python train.py --head_dim=64 --intermediate_size=320 --parallel_block=false --lr_head=0.00673 --warmup_steps=200 --schedule="wsd" --decay_fraction=0.707
Each number is 128 + 32 x the weight over its row's rms, rounded and kept within 0 to 255. Layers, rows and columns count from 0. The size above them is the row's rms in percent of the matrix's.

# layer 6 attention key, 128x128, rms 0.165, rows 80-92, columns 0-127
size [ 91  84 103  97  89  82  85  91  90  97 103  95  86]
[[172  92 110  98 143 154 144 155  82  62 159  75 128 103 130 143  87  98 149 174 162 140 129 120  99 113 110 102 161  70 153 142 169 183 100  77 144 101 125 100 171  63 168 123 151 155 131  87 109  70 120 114 173 114 185 176 161 150 157 180  96 161 150 137 170 102 147 120  77 154 104 108 120  89  80 159 120 157 171  99 145 150 141 117  83 136 161 135  90 105 125 147 175  63  97 119  85  84 172 152 190 146 128 157 149  98 134 166 144 129 108 106 193 130 109  59 131 117 136  83 140 144 147 151 116 107 166 118]
 [103  99 194  79  99 131 168 118 134 159 128 165 111 112 138 130 107 156 184 128 149 117 118 127 154 149 168 173 109 122 138 121 119 146 194  95 152 177 125 155 113 113 106  80 110 126 121  91 148 171 143 181 189 129 130  67 122 183 106 174 137 214 189 188 107 123 124 126 159 143  96 137 130  67 142 120  70  75 126 163  38 113 160  99 135 153 152 122  92 111 170 153  93  98 128 144 144 136 117 113 208 149 139 107 162 120 134 132 142  92 104 177 140 115 155 139 147 129 155 139 186  95 120 147 114 137  81 188]
 [131 160 125 120 170 114 144 116  52 114 137  95 118 121  90 155 146 119  79 152 122 130 192 132 148 152  56 120 136 113 116 121  97 151  87 117 114 113 121 125  79 166 133  60 193  87 120 144 157  82 133 125  49 176 140 103 170 167 106 154 125 159 146  81 141 146 129 136 148  97  24 120 153 101 180  82 180  94 118  88 120 132 102 112 195 161  82 161 118  87 159 159 101 107 203 130 127 107 155 104 117 133 137 113 149 125 129 137 101 130 168 205 136 175 138 166 154 113 131 117 132 108  85 100  94 140 115 137]
 [138 153 166 106 151  28  53 108 126 164  90 143 106 150 128  56 136 167 108 164 163  85 130 117 112 178 133 105  94 138  73 100 146 106 133 130 106 142  84 148 131 121  79 156 147 154 148  93 122 147 133 171  35 138 171 135  89  62 127 120 145 147  98 129  78  86 144  84 128 137 130 161 133 177 100 109 143 120 185 158 114 100 112 139 126 116 111 145 106 123 115 113 142 137 110  80 117 199 141 131 109 128 138 174 110 108 125  88 163 113  79 116 127 154  74  33  93 110  94  96 126 140 131 129  78 143  77 118]
 [151  81 149 161 117  86 169 135 109 145 117 154  69 156 122 154 188 101 183 162 128  91 204 149 145 123  96 132  72 146 127 130 199  81 142 123 116 115 129 159 103 100 145 143  91 156 126 138 139 147 131 107 122  57 147 137 130 144 148  76  96 122 171 103  99 149  96 149  97 135 106 180 137 102 164  96  75 140 139 129 210  71 196 100 126 129 134 154 129 133 145 133 120 163 130 127  90 175 151  99 149 131 125 145  87 144  69  61 141 149 139 122  89 127  73 163  65  69 110 115  80 121 155  61 148 151 129 135]
 [149  91 117 110 182 176 135 192 117 104 107 127 143 129  63 113 172  90 122 126 144  52 125 170  79  57  86 157 142 111 160 131 130 179 145 171 121 110 142  94 159 145 193 152 121  96  52 138 115 141 149 161 162 109 140  99  97  92 165 161  87  98  91 136 154 132 160 120 163 120 118 136  91 143  87 109 108 175 126 111 145 196 186 120 131 184 159 126  75 123 113 167  75 130 177 154 197 135 132 130 124 129 178 116 165 119 140 157 103 170 137 108 162 107 116 169 175 113 108 162 127 153 141 168 106 155 103  95]
 [130 136 141  98 122 136 132 160  98  87 128 133  92 125 151 145  45 106 103 119 130 133  56 219 110 105 107 147 146 150  67 120 142 152 158 164 171 155 133 135 155 107 138 120 101 162 126 117 201 165  95 177  99 115  91  93 131 178 120 137 167 123 106 145 177  90 148  98 111 162 158 178 162 173 115 144 118 177 120 157 136 119 112 187 145 166  94  99  91 121 145 128  92 168 113 115 140 204 131  77 107  98 145 190 116 179 111 125 149 183  39 101 122 137 128 112 120 143 114 155 110 123  93  71 179 132 145 104]
 [ 96 115 108  83 154 131 114 119 131  65 139 134 171 146 121 102 104 123 161 136 131 129 171  95  66 187  76  99 124 138  72  85 138 130 160 100 146 126 155 162 145  95 139 132 142 138 119 136  73 182 127 157 103 182  87 113 153 102 140 108 194 156 120 127 174 133 173  71 117 120 129 135  85 126 136  78 165  79 129  89  58  99 194 153 148 174 145 139  98 180 112 151  91  63 158 117 113 128 168 136  79 141 176 122 113 101 135 113  97 168 137 103 116  89  85 174 113  86 133 143 133 127 179 124  80 108  48 147]
 [142 114  78  90 137 122 136 139 121 116 185 144  67 158 202  61  91 134 121  85 119 130 101  76 159 101 134 162 140 188 125 111 153 137 113 123 118 131 118  65  90 107 110 143 137 203 152 105 109 109 124 154 153 157 117 185 109 144 122 135 120 103 153 148 118 121 115 178 109 143 115 178  97 122 104 182 123 145 163 137  94  88 168  79 125 104 122 130  81 113  95  63 149 130 148 166 148  97 142 145 126 133 139 193 112  89  66 136 146 116 113 124  77 155  99 116 148 165 130 164 149  61 163  76 225 115  71 110]
 [118 148 200 134 121 102 126 130 167 141 120 149 113 169 130 152 174 124 145 138 118  89  94 164 145 118 143 128  78  85 123 123 155 102 114 165 166 178  85 142  77 101 161 164 162 214 144 143  82 128 131  96 138 135 119 104  98 135  97 126 102 171 110 118 172 141 120 154 133 189  74 149 170 111 152 154 127  99  90 164 114 129 111 154  98 135 142 123  97  63  83 126 163 133  77 161 112 122 128 149  97 134  77 146  73 123 175  87 145 134 110  83 134  96  81 149 155 175 192  21 124 141  80 123 193 106 113 117]
 [155 151 148 108 124 108 123 152  98  68 134 164 114 154 127  89  99 157  92 116 137 112 104 121 112 151  95 147  95 164 134  84 154 137 151  68  90 101 142 172 145  63 135  99  72 140 187 159 169 197  88 175 148 196 109 152 152 143 108  94 141 130 130 151  83  91 124 132  56 157 126 167  90 122 112 129 133 135 187 156 130 101 134 125 183 148 126 114  62 161 109 128 132 161 152 186 120 116 113 124 131 112  68 151 100 115 159 141 106 108 143 177 114  84 109 114 127 114 153 107  61 135  99 128 228  77  78 114]
 [121 142 141  69 123 122  88 113 138 169  70 143  47 159 146  58 144 174  71 123 147 159 129 138 134  71 118 128  99 161 154 117 182 135 155 148 100 161 126 112 205 134  93 128 106 122 171  56  55 153 137 161 163  91 160 132 159 195 167 123  92 106 174 169 108 106 162 133 120 177 139 146 170 155  88 141 124 126 140 141 114 101  93 110 119  59 143 153 107 146 165  95 129 186 102 131 121 112 137  82 120 139  88  76 100 159  62 132 146 121  98 128  88 118 126 124 121 125 130 146 123 136 107 171  85 138  68 124]
 [207 141 111 119 111 163 139 157  89 155 159  88  78 140 136 109 185 142 117 129 127 116 166 120 184 147 140 158 111 170 204 131 118 100  82  96 123 162 163 174 112 108 158 126 124 124 148 194  78 148 130  96 144 157 133 159 177 108 115 122 148 107 166 136 150 126  95 111 160 147 167 144 180 127 160 129  86 131 132 130  93 125 134 147 144  76  51 146 162  90  90 116 172  50 163 102  87 133 126 111 136 115  71 146 119  59 104 181 142 132  60 111 142 131 166  84 153 164  97 140 117  87  95 153  70  96 105 137]]
# layer 6 attention query, 128x128, rms 0.167, rows 81-92, columns 0-127
size [ 90 103  88  97  76  89  96  94 100 112  98  80]
[[121 133 170 139 109 116 192  96 119  82 157 182  98  96  45 226 121 131 130 102  95 157 160 123 136 211 129 135 126 147 181 150 126  71  87 152  57 113 158 124 140 137 169 148 106  85 139 152 103 143 178 138 137 110 137 176 110 115 186 124 136  84 164 117 125 164 106 160 106 112  87 125 104 111 118  73  82 119  53 138  86  75 118 139 118  99 138 127 107 107 127 120 187  92 134  94 117 110 120  67  91 127 145 100  76 122  87 148 105 181 118 101 132 127 154  99 119 118 161 149  92 116 105 116 127  74 158 131]
 [116 149 104 100 127 159 141 156 178 126 117 148 118 135 166  87  90 153 119  35  76 171 113 180 142 181 132 139 184 168  92 141 143 107 120 149 131 151 127 125 136 144  97 148 147 105 180 146 120 195 129 151 118 160  93 176 180  65 129 123 192 116  90 128 135  64 146 159 119 103 158 128 172 137 156 108 115 106 180 178 118 123 155 101 146 113 114  66  78 165 151 110  93  95 206  92 172 105 177 161 129 108 139 117 150  63  92 160  87 120 117 105 133 120  97 147 182 139  98 109 157 154 157 128 121  81 102 111]
 [179 132 133 107  76 162 177 177  94 137 140 166 142 137 127 197 130 124 131  86 130 138 178 133 122  11 168 123  84 186 112 156  75 109 168 129 144 129 193  78  87  29 161 136 123 163 178  92 126 108 133 163 136 123 150 132 120 150  99  86 147 131 114 171 137 121 104 119 126 161 156 116 115 150 104 157 140 148 136 111  61 179 115 118 138 140 140 160  96  82 162  97 135 162  81 114 166 108 157  84 116 160 124 111 148 130 109 117 156 157 125 141 100 144 162 121 178 108  97  77 101  83 129 178 110  99 123 156]
 [112 113 179 202  53  57 174 155  69  90 150 117 137 131  87 153 130  86 127  76 120 103  92  75 131  99 144 159 155 126 103  77  85  82 162 136 128  82  49 105 125  97 118 168 133 117 125 157 113 106 151  97 115 119 158 118 159  96  72 117 150 134 182 128 187 146  67 115 135 192 109  64 160 127 105 155 118  97 104 131 145 152 116 104 145 146 159 142 138 146 140 131 136 153  76 163 135 105 142 173 139 133  38  93 100 125 110 160 150 108 149 100 105 157  59 133 116 111  89 100 146 150 121 143 121 118 121 109]
 [142 105 128  89 138 126 110  92 124 107 117 105 118 133 144  79 161 128  63 103 151 120 160  82 124 152 102 108 142 165 118 179 109 195 201  89 109 126 114 153 207 196  87 126 167 127 116 136 101 164 174 145 166 160 147 118 135 176 136 129 124 119  74  98 158 119 109 160 130  91 157 129 124 162  99  79 141 171 146 144 151 148 102 162 140 172 100 134 204 127 142 177 158 115 151 145 112 173 135  88  85 164 125 193 162 117 151 141 114 104 125 226 173 166 148  77 108 127 153 118 160 110 131  73 150  96 125 170]
 [155 167 125 123  63  85 116 133 129 206 174 133 122 121  76  96 152 151 166 101 133  91 131 106 133  89 143 130 151  93 177 143 103 109 141 120 142 138 112 139  99 142 119 124 167 136 175 173 148 163 169 171 121 165 155 129 141  94 162  92  39 113 150 139 112 112 106 143  63  84 134 139 104 131 133 139 129 154  75 109 157 183 144 118 138 132 154 186 125 113 121 172 175  95 125 165 195  67 130 158 120 193 113 132 163 168 178 141 110 172 141 128  98 141 144  75 117 111 134 133  65 174 202 128 160  71 113 157]
 [101 134 153 178 117 179  69  52 166 146  76 152  88 137 121 136  64 149 142 103 119 108 204 151 119 120  63 132 153 152 149 132 119 122 104 124 150  87 124 172 172 128 151 108 108  63 162  99 158 144  82 105 161 179  70 153 127 157  69  61 150 158 142 150 126 112 127  77  79 144 140 137 140 119  50 105 133  88 145 149 105 104 146 106 139 115 123 107 102 114 124 103 122  93 144 123 173 143 166 138  93 131 104 154 101 124 141 137 122 106 115 152 137  79 101  35 193  93 147 124 119  78 150 130 157 127  75 144]
 [157 137 145 190 115 128 156 144 115 132 110 146 125 116 124 103 170 147 216 159 112 138 126 177  90 144 143 154  93  79 146 100 134 114 137 163  96 143 149 194 160  57 143 179 144 119 203 151 170  97 145 132 146 121 133 154 172 148 104 125  52 161 142 103 127 145 107 128 173 137 159 149 114  97 157 105 136 135 150 192 166  68 104 187 135 132 126 173 137 108 106  97 131 209 128 182  97 123 145 109 104 145  33 106 134 148 151 109  96 117 143 126 159 168 143 142  91 157 135 117  64 150 148 134 163 153 174  89]
 [126 111 130 117 143 120 189 110 115 184 194 130  94 157  95 125 104 186 155 142 111  86 115 109 167 165 124 133 146 110 134 133 111  88 196 129  94 125 131 105 119  56  85 128 127 165 149 148 120 113 155 139 134 122 102 117 103 137  89 135 127 168 148 188 174 156 154 116 122 148 118 139  93 109 148 148  64  80 160 122 127 136 196 118  51 160 114 146 103  99 165 148 132 110 108  78 117 173 161 138 154 154  82 210 116 120 127 150 115  93  92  94 153  90  74 162 130 133 147 120  83  94  64 142 215  72 128 165]
 [154 125  64 153 146  91 174 141 153 131 160 133 126 132  70 124 144 150 182 107 138  83 181 172 130  91 120 184 128 121  85  76  99 110 159 133 128 136 130 179 119 150 179 173 137 119 189 189 200 131 109 134 111 142  76 108 142 140 120 122  74 127 163  81 158 143 104 117 120 144 108 161 145 155 113 143 126  97  79 168  97  85 141 115 126 122 111 139  87 112 144  88 175 179 181 183  97 111 186  54 138 164 127 140 115 187 137 113 105 114 146 101 125 141 153 155 189 102 154 142  98 108 213 126 163 133 106 117]
 [148 134 119 128  69  89 151  97 138 121 147 146 160 123 119 205 127 100 139  54 138 195 127  99 154 123 207 107 123  77  93  97 174 113  75 161 113 172 112 102  68 138 175 103 163 166  86 183 119 125 123 167 160 122 181 130 144 127 117 147 150 110 169 112 128 112  86 144 160 119  99 154 146  78 133 140 134 136 126 156 190 139 101 112 124 131 158 149 171 126 113 118 143 142 112 204 173 149 110  32  85 159 126 128 137 152  82 100 183  93 154 129 165 162 154 157 103 116  90 162 115 123 142 111 185 145 145 102]
 [120 122 113 166 182 117  75 136  60 113  93  88 145 167 117 129 126 133  94 137 112 155  83 182 140 118 117 158  74  80 100 163 141  98 150 138 105  62 108 161 154 107  86 145 104 140 132 104 122 153 104 152  38 127  83 141 134  98 131 103 137 162 164 141 138 121  73 143 147 112 174  73 167  63 144 112 167 176 157 167  94  93 118 119  62  93 153  85 162 111 123  94 149  92  94  98 111 108 107 130 133 154 125  94  88 163 125 120 102 132 103 119 102 128 146 158 150 130 145  98  96 169 147 180 196 137 186  49]]